Weights of a small GPT-style language model, trained from scratch on English Wikipedia: MLP 448 SwiGLU.
Each number is 200 + 30 x the weight over its row's rms, rounded and kept within 0 to 999. Layers, rows and columns count from 0. The size before them is the row's rms in percent of the matrix's.

# up: layer 7 MLP up, 448x160, rms 0.104, rows 86-152, columns 0-31
# down: layer 7 MLP down (transposed), 448x160, rms 0.0655, rows 86-152, columns 0-31
# gate: layer 7 MLP gate, 448x160, rms 0.103, rows 87-152, columns 0-31
up86,102,180,170,203,178,176,172,211,193,145,165,237,184,251,185,233,156,256,183,216,229,208,235,237,216,239,163,160,186,224,237,220,198
down86,097,196,218,249,180,183,188,213,215,198,214,208,210,220,217,185,132,194,180,160,212,207,217,230,185,239,239,160,210,243,284,247,234
gate87,100,220,185,176,246,194,205,201,172,189,201,200,189,246,194,155,197,198,229,192,196,193,205,140,153,227,185,174,192,229,179,172,175
up87,098,237,182,260,182,200,236,198,223,208,240,255,178,169,204,180,195,204,245,177,203,217,199,260,234,228,207,213,176,264,211,232,220
down87,099,247,240,188,120,184,216,174,176,168,185,155,198,238,205,238,148,175,150,210,178,214,218,126,183,195,186,214,191,178,240,193,212
gate88,093,208,224,226,194,251,176,208,196,195,227,228,211,230,212,192,164,156,217,256,188,214,229,201,183,211,188,173,195,143,168,165,272
up88,095,202,215,208,140,211,213,196,206,202,195,233,187,175,184,241,194,229,190,217,186,131,183,210,152,239,179,252,207,213,227,177,261
down88,100,217,209,175,290,166,183,241,251,181,189,195,205,232,181,257,198,268,232,197,193,214,212,222,141,202,195,179,241,188,244,225,235
gate89,105,170,151,237,239,209,188,222,209,157,253,212,205,207,204,199,233,200,155,216,159,169,207,186,146,244,166,200,212,216,217,214,191
up89,103,274,188,239,162,236,188,156,273,155,225,170,197,208,230,223,148,199,234,241,205,172,289,206,248,240,197,246,229,180,123,211,199
down89,099,201,215,138,234,224,156,238,243,143,305,233,207,203,180,188,204,157,175,182,207,216,212,161,196,220,222,226,215,220,227,156,176
gate90,097,198,186,230,224,120,171,219,200,221,183,201,186,195,264,246,197,195,186,162,223,233,160,214,181,184,176,180,234,124,223,173,210
up90,097,197,242,143,254,164,223,256,244,186,214,178,141,200,197,185,148,185,238,230,150,211,215,218,234,150,198,188,219,191,220,223,209
down90,100,191,248,214,70,163,228,176,176,193,206,167,214,246,172,220,196,222,187,188,240,179,187,180,176,205,196,224,195,174,148,198,196
gate91,103,257,192,194,162,202,169,115,164,162,198,219,182,169,177,175,218,232,189,201,219,231,266,234,193,207,223,188,184,214,210,166,183
up91,101,207,191,184,181,184,194,210,246,233,204,247,225,202,210,209,210,211,148,246,203,238,241,181,179,202,234,238,181,220,190,259,171
down91,101,192,160,237,198,176,195,238,241,179,141,177,184,245,156,154,204,166,182,210,203,173,260,197,212,194,206,167,149,219,205,219,152
gate92,102,146,200,236,280,224,189,253,229,209,171,204,169,227,150,218,200,205,196,198,153,151,234,213,125,133,201,179,189,196,192,209,218
up92,113,200,229,201,216,211,203,207,154,191,229,210,147,222,180,240,189,195,190,266,227,215,193,188,171,218,207,190,159,196,211,206,242
down92,109,187,216,172,253,186,189,131,239,214,182,229,239,234,196,205,224,241,201,224,196,168,222,168,192,224,247,153,242,204,209,187,183
gate93,097,163,219,179,219,194,241,199,183,119,163,146,219,206,234,200,210,241,210,213,250,199,170,219,183,222,184,226,188,211,146,207,187
up93,100,182,233,187,186,158,212,204,240,192,210,195,218,168,228,197,210,184,227,196,162,208,233,185,205,197,159,184,186,195,157,210,126
down93,100,173,185,208,183,169,195,190,197,130,189,193,245,192,178,144,190,210,184,158,216,264,189,263,165,218,186,148,219,225,264,191,202
gate94,096,209,262,192,238,212,218,256,221,229,260,285,243,189,207,224,198,225,171,183,214,185,281,210,252,196,214,231,238,215,161,161,155
up94,107,212,232,238,176,213,200,203,139,189,183,228,225,174,212,194,194,175,191,185,258,234,194,229,196,193,228,143,238,169,206,205,205
down94,105,219,280,218,176,205,187,163,219,212,217,243,193,230,209,257,202,191,248,207,192,165,208,125,201,195,206,200,186,160,216,189,204
gate95,102,178,199,211,134,234,174,169,156,163,203,171,229,178,210,238,209,200,242,172,178,196,221,199,168,217,180,180,189,255,156,180,243
up95,095,151,171,216,253,188,155,229,246,254,229,219,206,175,228,209,214,154,230,130,184,251,191,229,157,209,243,190,201,234,248,260,238
down95,098,220,178,213,133,188,259,210,202,167,192,243,148,216,188,256,224,219,229,186,187,195,192,205,247,177,170,195,179,172,226,176,198
gate96,095,219,199,205,185,258,214,148,235,228,207,194,203,241,172,235,189,148,235,193,199,240,233,155,169,235,211,217,174,218,190,233,169
up96,098,218,237,198,190,196,190,232,148,165,156,146,187,195,223,206,189,210,194,192,206,130,144,198,252,221,145,216,207,187,196,140,190
down96,100,173,164,134,283,241,229,226,186,231,180,219,234,176,220,190,208,221,227,263,200,221,156,180,177,217,210,201,211,241,203,202,219
gate97,101,171,210,165,235,190,204,285,198,206,134,209,191,256,179,172,192,189,202,249,217,227,184,237,147,171,211,171,220,203,202,181,189
up97,103,170,233,238,184,221,201,161,206,196,180,161,207,215,194,155,210,205,140,151,164,207,155,146,224,191,224,223,219,210,133,198,195
down97,103,168,223,179,169,194,202,208,246,164,251,129,183,195,234,173,210,223,181,192,172,205,208,207,214,239,207,165,213,197,147,165,202
gate98,099,258,199,221,257,196,210,193,216,213,180,188,224,198,184,219,195,202,257,221,194,228,170,169,224,207,179,194,170,222,211,189,194
up98,101,134,167,197,199,222,226,183,199,205,213,155,195,230,198,197,183,206,157,158,158,193,152,233,259,174,226,173,224,195,203,230,116
down98,099,176,200,234,188,206,221,165,175,185,149,223,201,189,196,210,207,229,179,194,277,200,180,247,196,161,178,180,180,254,203,198,221
gate99,104,216,257,259,219,185,207,151,178,222,241,244,171,207,187,213,194,197,185,182,208,241,124,202,183,192,182,216,180,200,232,202,248
up99,101,206,177,185,220,179,246,139,267,189,212,142,202,222,168,230,169,183,208,227,170,199,237,189,186,247,207,194,207,231,165,175,163
down99,101,195,206,217,161,169,203,230,244,207,211,218,263,248,171,222,211,172,221,227,194,243,161,214,155,214,214,197,191,223,196,184,194
gate100,096,166,181,176,212,194,148,198,192,202,192,194,193,223,212,199,201,238,231,185,168,192,171,153,220,202,211,264,174,148,242,205,201
up100,095,221,207,109,191,243,212,156,155,216,248,192,172,230,195,221,183,211,204,235,133,166,228,168,229,205,185,209,235,199,178,172,166
down100,092,259,230,198,124,216,198,190,194,214,213,170,193,183,216,231,204,169,200,167,215,218,216,63,217,210,183,200,177,201,207,155,221
gate101,100,221,244,237,218,237,213,172,190,244,199,194,203,204,247,291,182,184,197,228,195,189,216,197,190,175,245,246,185,203,198,191,224
up101,100,187,197,171,167,252,208,169,155,176,165,187,230,181,195,198,170,247,252,169,177,184,221,235,210,163,209,185,247,217,183,244,163
down101,098,212,187,159,192,223,292,192,257,180,162,193,209,183,214,174,222,224,219,205,170,187,230,204,190,180,144,171,243,223,233,300,197
gate102,100,210,217,229,232,213,185,183,208,157,166,184,215,221,198,217,190,162,195,241,224,186,182,224,190,245,259,153,211,219,187,190,188
up102,098,213,204,223,223,187,199,215,180,142,197,183,172,219,267,256,235,186,183,138,141,193,204,220,146,156,239,220,202,209,201,218,192
down102,099,190,206,183,210,253,218,173,207,207,139,232,232,248,256,212,160,216,248,189,164,190,181,176,175,158,187,172,165,216,174,236,194
gate103,100,183,227,200,237,190,289,228,179,221,207,257,181,182,221,219,192,127,204,209,173,170,180,189,241,188,166,196,213,141,235,178,222
up103,095,182,210,242,196,206,153,189,214,230,219,161,224,205,171,161,156,224,186,192,204,173,206,238,169,211,174,209,153,235,195,217,183
down103,098,228,163,205,288,226,192,136,181,234,127,210,202,210,195,187,239,188,260,189,155,202,196,211,251,204,200,260,195,187,192,213,178
gate104,100,188,212,190,246,219,165,209,238,197,142,188,186,224,214,201,197,249,218,228,272,233,194,210,191,241,223,219,240,157,211,192,213
up104,108,222,194,196,223,206,173,172,188,242,178,255,217,237,262,156,183,186,218,193,196,202,281,225,177,203,217,193,214,189,188,115,227
down104,105,223,177,185,191,161,202,132,206,254,137,226,240,217,242,210,192,188,232,266,213,218,263,155,199,187,204,239,210,198,206,175,223
gate105,096,213,248,179,200,213,246,264,229,164,242,201,172,190,225,224,244,195,170,173,210,198,209,194,191,284,228,144,210,183,181,188,222
up105,092,204,209,187,179,209,208,225,216,210,253,222,209,178,206,220,177,193,203,194,179,215,166,177,168,216,198,168,240,219,238,224,177
down105,097,232,176,199,237,192,226,154,194,204,172,202,231,204,173,137,195,195,143,210,237,225,179,189,224,185,243,204,183,170,235,201,194
gate106,103,164,176,208,197,186,109,194,260,131,180,225,201,190,108,211,161,207,225,183,186,157,262,199,199,205,180,189,161,206,138,194,205
up106,102,171,188,198,207,196,174,222,178,192,133,201,203,189,218,220,227,174,130,235,225,179,204,190,206,218,222,136,238,188,248,191,206
down106,103,216,246,250,168,205,198,195,158,211,184,202,191,244,228,175,207,159,169,141,195,157,178,166,212,172,136,249,199,220,223,176,220
gate107,102,169,223,263,220,214,205,181,193,198,220,242,210,199,257,148,234,222,257,225,182,212,200,232,206,215,184,195,236,124,178,267,202
up107,098,264,250,173,182,175,187,224,187,226,221,196,225,192,166,220,205,243,210,245,147,183,207,233,200,196,183,210,204,178,206,179,233
down107,098,212,219,187,210,211,143,179,188,182,189,211,200,186,211,185,188,222,256,206,207,223,250,229,219,206,153,169,225,214,219,192,238
gate108,102,198,205,209,181,185,177,205,186,183,235,158,247,186,186,231,237,186,180,193,181,207,235,264,210,171,183,228,165,202,242,205,207
up108,098,239,176,163,215,217,196,223,164,207,201,178,174,204,197,202,170,254,183,242,215,165,195,198,227,163,177,213,206,178,213,157,221
down108,102,172,225,181,167,243,254,155,175,195,202,185,139,184,228,200,222,218,165,214,170,203,153,195,217,158,221,192,181,254,214,224,204
gate109,102,152,227,251,199,249,188,178,186,191,200,162,228,179,165,185,175,225,155,198,203,194,239,160,253,238,179,257,144,180,188,222,180
up109,103,140,234,282,171,206,179,226,202,180,269,196,212,233,150,249,202,231,189,170,207,201,172,237,226,164,157,228,165,153,190,191,178
down109,103,182,250,217,189,225,170,206,235,184,262,174,223,163,235,181,167,207,205,224,224,206,198,157,273,229,264,199,207,191,187,174,230
gate110,097,166,195,173,224,196,168,208,243,201,216,252,121,159,177,223,136,159,136,227,255,180,216,159,208,182,166,176,184,221,154,170,218
up110,095,224,210,193,213,221,194,236,183,181,200,202,157,173,183,209,224,211,209,227,172,218,166,165,144,196,210,228,112,249,169,253,191
down110,093,181,182,197,183,186,219,222,190,164,198,206,194,209,225,186,201,175,221,194,199,233,172,149,208,151,206,223,196,163,233,143,223
gate111,098,187,206,144,208,284,207,202,226,180,129,251,221,217,181,199,202,189,193,207,162,198,228,193,216,243,163,268,192,179,189,239,245
up111,103,231,194,141,197,245,268,183,192,185,202,174,184,240,190,192,169,204,193,213,221,156,152,148,197,233,249,212,179,209,299,196,220
down111,102,235,206,178,255,183,226,218,208,235,166,175,183,181,176,233,172,207,238,184,160,149,174,205,208,144,226,219,166,204,232,242,170
gate112,094,171,208,189,161,182,202,154,224,178,192,206,213,133,211,236,218,192,205,238,202,190,156,211,238,162,157,216,260,250,258,214,239
up112,087,182,218,155,210,229,200,205,214,189,188,202,119,256,210,193,192,208,209,204,169,262,238,196,150,211,223,195,202,214,211,224,214
down112,095,212,199,199,226,182,186,194,233,213,193,195,138,190,167,183,169,195,202,161,159,174,183,221,241,206,226,249,218,186,179,146,210
gate113,102,195,221,176,220,238,208,266,237,220,181,160,196,174,208,203,165,196,169,220,157,235,196,220,288,234,197,179,218,201,282,208,146
up113,094,201,238,215,204,225,146,146,196,169,178,211,263,183,139,220,226,165,196,188,216,185,210,204,204,215,211,246,127,225,204,190,220
down113,096,262,242,174,148,136,186,232,235,197,195,250,211,223,170,182,218,199,233,200,163,250,176,192,161,209,209,204,217,179,172,209,206
gate114,098,215,190,148,213,217,159,199,159,184,223,225,237,173,215,193,231,220,231,236,188,174,199,230,194,281,156,209,123,246,209,220,197
up114,094,209,244,168,179,149,195,231,216,206,205,164,191,230,187,154,147,200,250,197,150,223,245,224,220,217,208,252,192,214,168,229,186
down114,097,165,165,195,172,243,167,236,196,198,184,198,156,213,187,253,192,201,161,167,214,217,130,195,158,193,248,159,177,240,177,188,176
gate115,100,234,228,147,160,238,242,237,211,182,230,161,218,232,237,221,185,193,247,190,233,160,163,265,195,204,165,179,184,215,201,147,147
up115,102,153,193,160,208,182,179,209,219,176,177,213,215,223,258,216,189,160,205,176,221,212,242,231,178,165,217,174,186,176,202,190,152
down115,097,187,230,203,131,203,260,264,148,184,227,189,133,251,246,174,179,208,245,199,239,211,187,150,207,187,158,219,156,240,187,159,135
gate116,114,188,210,219,192,239,236,231,301,222,178,197,185,186,191,188,149,231,236,170,227,214,208,203,193,273,170,142,171,212,178,189,177
up116,111,236,147,183,180,148,225,187,184,240,222,181,195,227,229,201,131,238,202,187,202,230,274,190,235,244,212,165,197,227,166,207,221
down116,103,203,184,164,124,235,229,225,164,165,187,176,193,220,218,156,136,199,199,191,266,196,191,104,211,233,147,221,233,167,198,181,174
gate117,102,160,183,242,236,211,180,203,251,199,192,214,129,183,175,211,183,165,194,194,219,233,161,165,163,190,193,179,153,221,218,191,232
up117,100,179,162,236,202,191,179,206,181,200,193,136,182,209,214,233,209,211,244,146,246,224,186,190,166,202,175,156,182,187,245,187,181
down117,100,229,200,208,183,214,196,216,196,152,128,220,152,190,212,156,125,211,158,230,206,171,185,248,248,167,196,248,205,205,189,265,161
gate118,102,234,204,151,226,188,196,184,225,203,177,194,185,211,199,193,191,227,235,206,178,180,156,253,187,179,120,278,181,173,169,211,188
up118,093,196,232,209,240,249,248,190,216,205,229,233,206,238,204,260,192,182,190,188,220,248,198,164,227,205,220,199,137,133,233,222,192
down118,103,178,217,171,197,212,190,187,139,213,223,175,191,218,177,198,125,222,161,231,191,228,266,267,264,225,190,165,228,194,197,230,191
gate119,093,233,231,174,111,174,229,192,215,222,199,244,150,230,221,216,223,226,209,186,184,179,158,231,201,250,196,252,202,203,202,226,209
up119,093,265,187,208,115,218,213,181,164,263,173,192,214,209,180,195,165,187,161,200,233,224,179,227,195,187,167,187,217,179,183,169,156
down119,096,223,175,223,239,191,184,151,173,204,221,201,189,181,155,260,231,151,217,161,201,204,226,202,197,163,201,245,200,203,226,199,211
gate120,096,212,200,169,266,146,189,146,158,205,216,159,162,233,232,185,204,213,164,210,177,234,211,168,177,172,213,250,194,194,228,181,157
up120,095,198,159,220,209,204,228,168,185,159,180,151,234,187,147,191,178,298,217,198,182,245,250,174,209,191,166,175,220,188,171,172,207
down120,093,246,196,191,196,239,194,181,245,223,168,210,216,202,211,181,215,187,206,195,212,221,217,176,167,150,212,186,197,200,236,205,220
gate121,100,165,236,211,196,191,215,223,228,209,234,193,214,172,238,259,212,209,206,228,163,234,213,195,211,184,210,216,182,218,211,182,205
up121,096,179,162,236,194,193,132,232,217,248,209,184,168,240,172,207,237,208,185,160,190,205,241,197,142,205,199,199,257,237,189,207,187
down121,103,216,188,252,180,187,186,159,224,207,241,243,220,194,211,229,220,194,187,217,173,220,169,188,145,204,239,191,210,241,219,177,168
gate122,105,183,239,199,262,228,205,175,169,172,167,192,161,225,257,198,237,210,180,186,172,165,142,228,276,181,236,167,233,213,225,227,122
up122,102,226,178,158,178,224,188,244,178,214,229,199,170,143,183,240,222,184,203,178,166,264,196,205,232,225,209,167,264,206,211,134,194
down122,105,170,195,197,302,202,222,258,199,217,203,144,205,148,193,203,139,175,155,188,218,178,196,174,209,190,206,147,171,181,136,206,223
gate123,094,125,231,227,222,219,170,186,167,205,225,196,206,204,210,170,169,225,233,207,154,185,248,214,152,200,272,221,173,220,180,199,231
up123,103,217,246,220,177,243,196,211,184,241,184,214,188,216,154,203,205,196,218,207,182,194,192,250,240,210,194,168,198,229,218,174,196
down123,100,201,184,212,189,225,192,219,171,180,173,240,166,197,231,191,158,225,191,197,185,210,205,219,207,198,215,192,198,193,212,228,125
gate124,094,219,183,203,249,206,193,178,205,224,201,230,192,165,216,200,238,228,267,190,261,237,137,207,209,197,195,209,192,208,211,231,208
up124,093,215,177,264,219,182,236,176,239,164,246,189,137,116,219,238,168,215,201,180,175,155,248,164,195,218,191,174,162,234,202,244,244
down124,096,169,164,222,212,179,181,185,225,224,230,205,158,209,174,226,169,176,185,182,212,159,218,235,178,200,176,182,178,205,215,211,238
gate125,101,213,212,171,195,191,183,212,230,190,166,223,224,179,178,201,179,208,173,178,241,233,228,164,180,194,215,214,188,182,193,194,175
up125,103,192,207,178,151,271,143,189,194,158,129,147,199,129,199,153,225,249,246,174,218,155,198,210,258,183,167,244,202,148,204,177,192
down125,101,166,212,208,227,223,222,190,241,194,158,135,205,221,185,159,220,208,151,208,200,224,239,269,240,189,199,213,226,211,197,280,186
gate126,104,221,194,212,198,217,188,170,187,268,158,184,200,227,161,190,189,204,223,250,205,193,273,184,196,226,233,166,229,184,240,150,229
up126,103,171,212,191,183,158,176,165,172,195,169,223,137,221,206,215,182,196,197,152,194,251,182,213,281,209,257,194,185,185,223,205,184
down126,104,229,219,158,126,166,177,187,187,164,153,219,258,164,200,190,219,167,195,223,197,243,198,107,184,161,207,160,172,172,160,241,183
gate127,094,239,228,215,225,227,205,220,210,194,221,205,207,216,203,228,202,220,194,189,144,191,155,229,216,243,192,290,212,252,188,217,160
up127,095,210,250,293,196,256,196,171,245,203,175,200,199,195,202,227,185,226,243,249,197,240,226,212,142,180,184,213,182,187,183,210,211
down127,098,167,158,194,95,185,206,174,214,102,200,225,201,190,188,173,223,227,162,223,218,207,208,183,193,199,176,165,175,220,222,209,182
gate128,103,215,210,236,218,250,188,204,154,222,217,125,209,202,176,225,194,236,240,217,211,256,235,199,146,174,194,174,192,175,189,226,197
up128,102,248,236,224,204,238,188,225,218,226,170,195,231,170,232,198,226,214,153,181,202,199,181,157,213,191,244,179,207,144,170,174,236
down128,104,200,114,222,207,133,165,216,182,172,209,223,224,238,253,138,200,172,221,155,143,203,193,205,232,198,236,225,234,183,182,172,173
gate129,105,167,185,220,226,264,236,167,170,186,233,241,198,212,210,168,225,247,206,215,184,229,230,257,168,211,191,215,227,199,226,198,178
up129,103,155,188,206,145,176,204,216,193,248,234,239,96,268,244,156,265,209,196,168,147,201,167,187,177,268,206,237,162,225,200,220,192
down129,102,227,198,198,291,191,182,179,204,241,195,162,192,208,189,247,223,125,208,193,205,189,208,260,213,158,222,193,178,205,211,167,189
gate130,104,173,228,203,196,281,201,184,203,201,191,173,255,228,228,158,191,181,190,174,167,230,167,227,203,195,152,224,207,213,240,221,256
up130,106,249,179,180,207,248,199,169,210,185,178,180,225,220,213,203,225,190,190,249,203,215,195,186,179,170,191,209,203,161,198,134,207
down130,101,244,212,248,130,180,280,219,198,144,222,188,204,230,208,192,247,183,197,268,213,168,223,179,221,249,230,204,203,214,179,164,191
gate131,107,211,151,202,246,188,257,198,164,178,194,179,206,186,223,192,213,182,250,165,204,176,178,186,192,188,214,254,203,189,218,188,143
up131,106,204,212,209,189,215,225,158,190,156,213,218,140,197,226,186,168,184,190,144,180,223,136,167,228,170,215,210,189,202,224,190,192
down131,105,186,171,184,202,223,194,201,275,158,193,202,171,171,157,210,134,221,186,207,160,212,183,246,177,171,199,218,184,221,251,199,189
gate132,101,148,222,170,248,177,200,192,174,238,162,188,191,210,167,205,213,204,239,210,202,146,235,136,147,229,264,190,175,246,212,181,148
up132,105,216,199,150,268,243,250,248,199,199,222,200,220,246,172,154,204,176,215,207,206,181,240,201,234,195,183,206,204,201,256,204,226
down132,101,226,215,162,226,231,184,137,160,181,228,166,181,220,193,245,172,191,293,156,136,175,170,203,208,204,199,183,173,229,197,189,199
gate133,106,158,212,211,208,253,170,198,200,202,200,207,191,227,181,204,220,199,232,141,249,224,186,216,174,180,226,230,218,174,206,202,158
up133,106,244,183,212,228,187,232,165,196,174,216,202,189,217,205,121,150,196,243,199,206,171,209,264,205,228,123,209,207,214,206,166,172
down133,105,204,184,184,257,184,236,145,234,170,233,213,157,223,219,180,144,164,215,176,210,233,176,206,167,180,168,246,243,215,221,178,255
gate134,098,181,201,225,154,287,256,200,217,208,182,171,189,239,184,202,183,225,172,200,202,140,246,187,175,215,202,248,221,163,234,190,209
up134,102,192,168,197,166,214,144,185,184,191,190,182,172,221,204,216,189,161,170,211,213,203,222,240,161,220,147,168,248,220,228,217,185
down134,099,197,221,231,200,235,233,202,190,207,263,115,238,175,208,185,197,224,195,183,196,214,182,274,192,168,180,214,206,205,223,127,212
gate135,098,160,163,212,186,216,160,217,238,247,208,218,188,185,214,219,244,183,159,193,237,231,214,221,201,203,195,185,202,177,215,165,162
up135,098,138,247,199,200,175,237,141,245,213,192,119,196,205,214,220,199,184,202,242,180,126,222,177,173,224,203,227,223,226,221,216,259
down135,100,224,209,221,229,177,228,238,160,200,202,207,241,236,200,246,191,216,195,229,224,200,221,104,206,206,176,278,216,205,180,198,255
gate136,098,208,169,186,229,226,240,221,197,189,213,178,237,251,195,198,277,243,170,209,161,204,187,177,220,228,251,169,267,200,230,217,202
up136,095,173,192,215,176,180,114,241,172,198,207,206,209,196,198,180,237,179,166,202,224,245,195,185,254,177,202,209,164,205,207,193,233
down136,098,225,221,199,153,240,213,183,205,188,221,185,159,218,197,274,197,167,222,177,222,235,195,188,184,192,220,171,197,228,234,202,178
gate137,096,187,188,183,233,233,128,186,193,134,163,220,168,201,189,182,201,241,222,231,165,248,217,238,221,194,258,205,205,202,259,208,204
up137,093,140,196,136,217,206,132,211,173,198,174,210,195,200,271,221,188,190,255,206,198,171,170,238,155,240,254,164,242,212,211,165,240
down137,098,197,159,231,225,173,182,224,226,187,204,154,188,245,221,234,213,221,226,229,162,199,143,190,215,255,213,182,173,210,199,191,207
gate138,100,192,205,213,190,238,222,171,160,195,195,212,186,203,198,170,170,206,247,206,217,179,131,141,158,223,238,218,211,204,197,195,255
up138,099,195,174,190,203,232,149,229,210,179,125,188,203,174,211,229,192,176,214,190,174,241,184,196,282,206,210,201,264,209,189,161,199
down138,099,166,225,199,230,186,162,166,186,134,178,195,213,230,141,211,197,224,196,203,223,201,184,245,210,206,206,197,244,200,190,196,183
gate139,106,195,163,236,215,190,174,162,226,212,233,230,148,165,161,200,181,177,186,195,151,208,206,232,161,265,249,183,215,184,196,151,179
up139,101,259,180,193,139,223,248,229,212,257,172,196,167,218,207,221,201,141,189,183,188,157,203,219,226,190,205,218,178,190,206,222,223
down139,105,178,161,251,103,180,233,268,201,155,201,185,212,200,224,201,159,165,234,217,225,208,188,222,225,184,193,176,202,215,219,209,230
gate140,109,211,206,233,174,210,129,205,206,190,166,174,186,178,275,275,187,217,274,193,181,214,142,193,132,200,175,218,202,224,170,135,220
up140,108,164,226,154,214,191,162,261,268,248,174,183,209,218,222,188,189,208,198,217,136,254,132,186,196,215,149,233,251,290,191,140,200
down140,098,139,212,191,34,191,153,254,216,176,159,197,190,223,203,201,181,206,200,202,140,184,172,137,178,219,273,239,139,249,232,221,223
gate141,100,211,211,211,223,185,143,152,201,160,216,241,253,163,208,181,243,223,195,220,243,243,197,230,246,210,138,184,198,184,221,179,161
up141,094,193,242,222,204,131,186,228,166,219,178,238,201,236,228,128,199,194,194,157,192,224,162,138,149,171,181,176,190,222,240,214,173
down141,095,163,183,193,231,191,162,125,187,173,155,210,192,194,254,202,220,194,237,169,197,263,168,168,242,211,181,187,206,221,262,158,167
gate142,105,235,184,238,224,212,205,115,174,175,233,197,193,167,182,278,141,154,157,217,193,192,253,238,226,241,159,237,224,260,201,218,170
up142,102,170,199,197,180,222,219,253,201,238,178,201,215,236,199,209,267,172,233,219,206,224,143,273,204,247,176,208,226,265,191,219,231
down142,102,197,176,174,212,201,221,202,231,196,146,247,193,177,172,205,194,194,201,177,196,223,215,171,235,181,178,210,248,168,211,180,173
gate143,096,221,140,182,172,213,172,219,188,152,182,213,212,169,152,211,166,144,254,207,182,233,241,219,175,203,203,212,200,213,236,133,153
up143,098,219,207,233,204,189,190,219,197,222,216,226,211,216,180,206,251,192,250,213,132,158,259,188,249,214,170,200,187,154,194,187,202
down143,096,169,231,171,160,206,233,228,192,219,172,235,163,174,216,172,201,199,152,177,229,201,187,167,188,172,206,241,173,210,200,182,170
gate144,097,251,210,224,159,152,203,147,215,222,191,205,158,197,202,219,216,269,187,236,164,194,214,204,190,235,211,159,187,205,191,209,226
up144,095,163,192,149,167,210,173,115,265,185,239,223,173,193,169,162,196,218,233,227,215,185,162,207,196,241,217,220,233,206,190,233,206
down144,097,160,188,191,200,221,221,177,206,274,161,184,210,189,200,182,190,219,225,174,127,161,151,206,180,175,217,187,217,253,227,228,226
gate145,102,233,240,205,188,164,206,178,202,164,189,222,225,225,237,267,197,163,249,217,193,160,192,194,183,186,164,234,167,203,184,144,219
up145,096,220,233,174,195,219,203,198,171,152,190,235,208,229,232,163,169,226,196,212,159,216,257,156,153,235,202,160,124,202,182,175,195
down145,096,220,170,173,276,178,225,182,224,235,152,199,183,194,202,200,196,233,212,196,163,182,188,175,176,231,242,194,230,247,204,166,218
gate146,099,197,187,215,190,211,213,243,205,187,232,234,232,159,220,167,143,202,179,254,194,198,235,262,232,219,215,197,176,233,171,171,190
up146,099,213,196,178,168,190,177,230,210,202,177,231,246,221,198,213,196,142,187,193,217,103,202,227,202,165,187,164,230,139,220,209,203
down146,098,233,191,131,178,188,256,197,195,217,192,179,175,161,241,161,202,217,143,175,231,189,178,178,174,189,237,209,219,191,184,200,229
gate147,098,198,151,190,216,218,193,207,227,237,236,195,243,162,248,254,262,161,255,172,164,129,141,189,191,214,235,195,208,168,223,175,191
up147,099,203,218,175,146,232,213,221,114,199,148,213,198,212,192,182,205,219,191,258,171,186,200,189,192,186,111,213,190,155,210,200,204
down147,094,216,227,260,158,175,175,220,256,193,189,172,127,212,198,190,230,163,185,208,204,189,201,167,205,196,182,230,212,216,218,195,208
gate148,101,188,212,198,209,190,156,186,182,168,235,206,243,189,227,201,214,198,236,232,203,227,209,263,190,222,188,180,174,238,181,173,216
up148,099,162,190,178,250,201,154,179,168,181,184,242,183,239,224,191,237,259,193,182,222,148,212,182,181,180,179,150,170,187,182,143,227
down148,104,215,227,215,205,205,169,202,179,153,189,224,237,237,184,167,170,210,182,171,211,208,237,221,142,204,184,221,192,204,163,181,199
gate149,104,191,160,197,229,188,211,187,213,237,180,208,171,175,233,183,230,163,200,156,205,179,204,189,230,176,226,171,207,200,236,204,212
up149,104,171,222,162,171,152,203,153,233,208,163,183,191,245,185,218,253,213,156,195,182,247,188,214,200,210,224,167,197,192,256,199,194
down149,105,192,229,215,193,145,210,139,224,165,215,178,262,197,201,264,229,203,239,216,195,215,156,124,168,167,195,180,179,221,279,217,155
gate150,103,190,225,160,241,218,226,247,215,194,170,199,181,202,186,167,221,192,183,197,192,252,220,200,157,218,195,253,171,199,191,167,200
up150,107,226,237,220,300,231,164,175,215,238,161,214,181,209,184,201,202,189,175,218,232,216,200,181,206,226,200,163,203,168,228,243,196
down150,100,182,237,166,107,211,205,186,152,215,216,198,186,188,195,225,190,223,198,199,156,222,193,161,130,193,166,201,263,201,216,201,237
gate151,099,138,152,239,269,183,208,161,181,153,175,176,191,209,158,219,201,175,176,188,202,201,286,182,198,245,226,160,237,170,233,204,192
up151,097,199,242,194,209,230,172,190,242,192,232,211,197,142,214,160,181,246,141,179,150,216,222,181,212,165,209,175,154,207,176,212,242
down151,097,186,191,180,165,194,225,209,168,219,199,185,211,193,243,257,219,173,219,231,216,181,254,212,208,219,168,224,197,168,212,222,255
gate152,099,193,153,235,236,196,252,270,167,230,171,225,222,173,166,235,167,261,232,200,224,216,202,189,206,253,239,163,199,227,182,207,201
up152,093,228,217,152,222,233,136,177,148,217,178,200,228,205,176,191,216,209,169,200,272,164,188,192,208,188,152,227,249,213,165,147,245
down152,097,243,229,173,222,241,184,197,165,173,206,177,202,265,159,223,146,235,204,271,179,129,242,180,168,226,179,215,214,210,113,209,189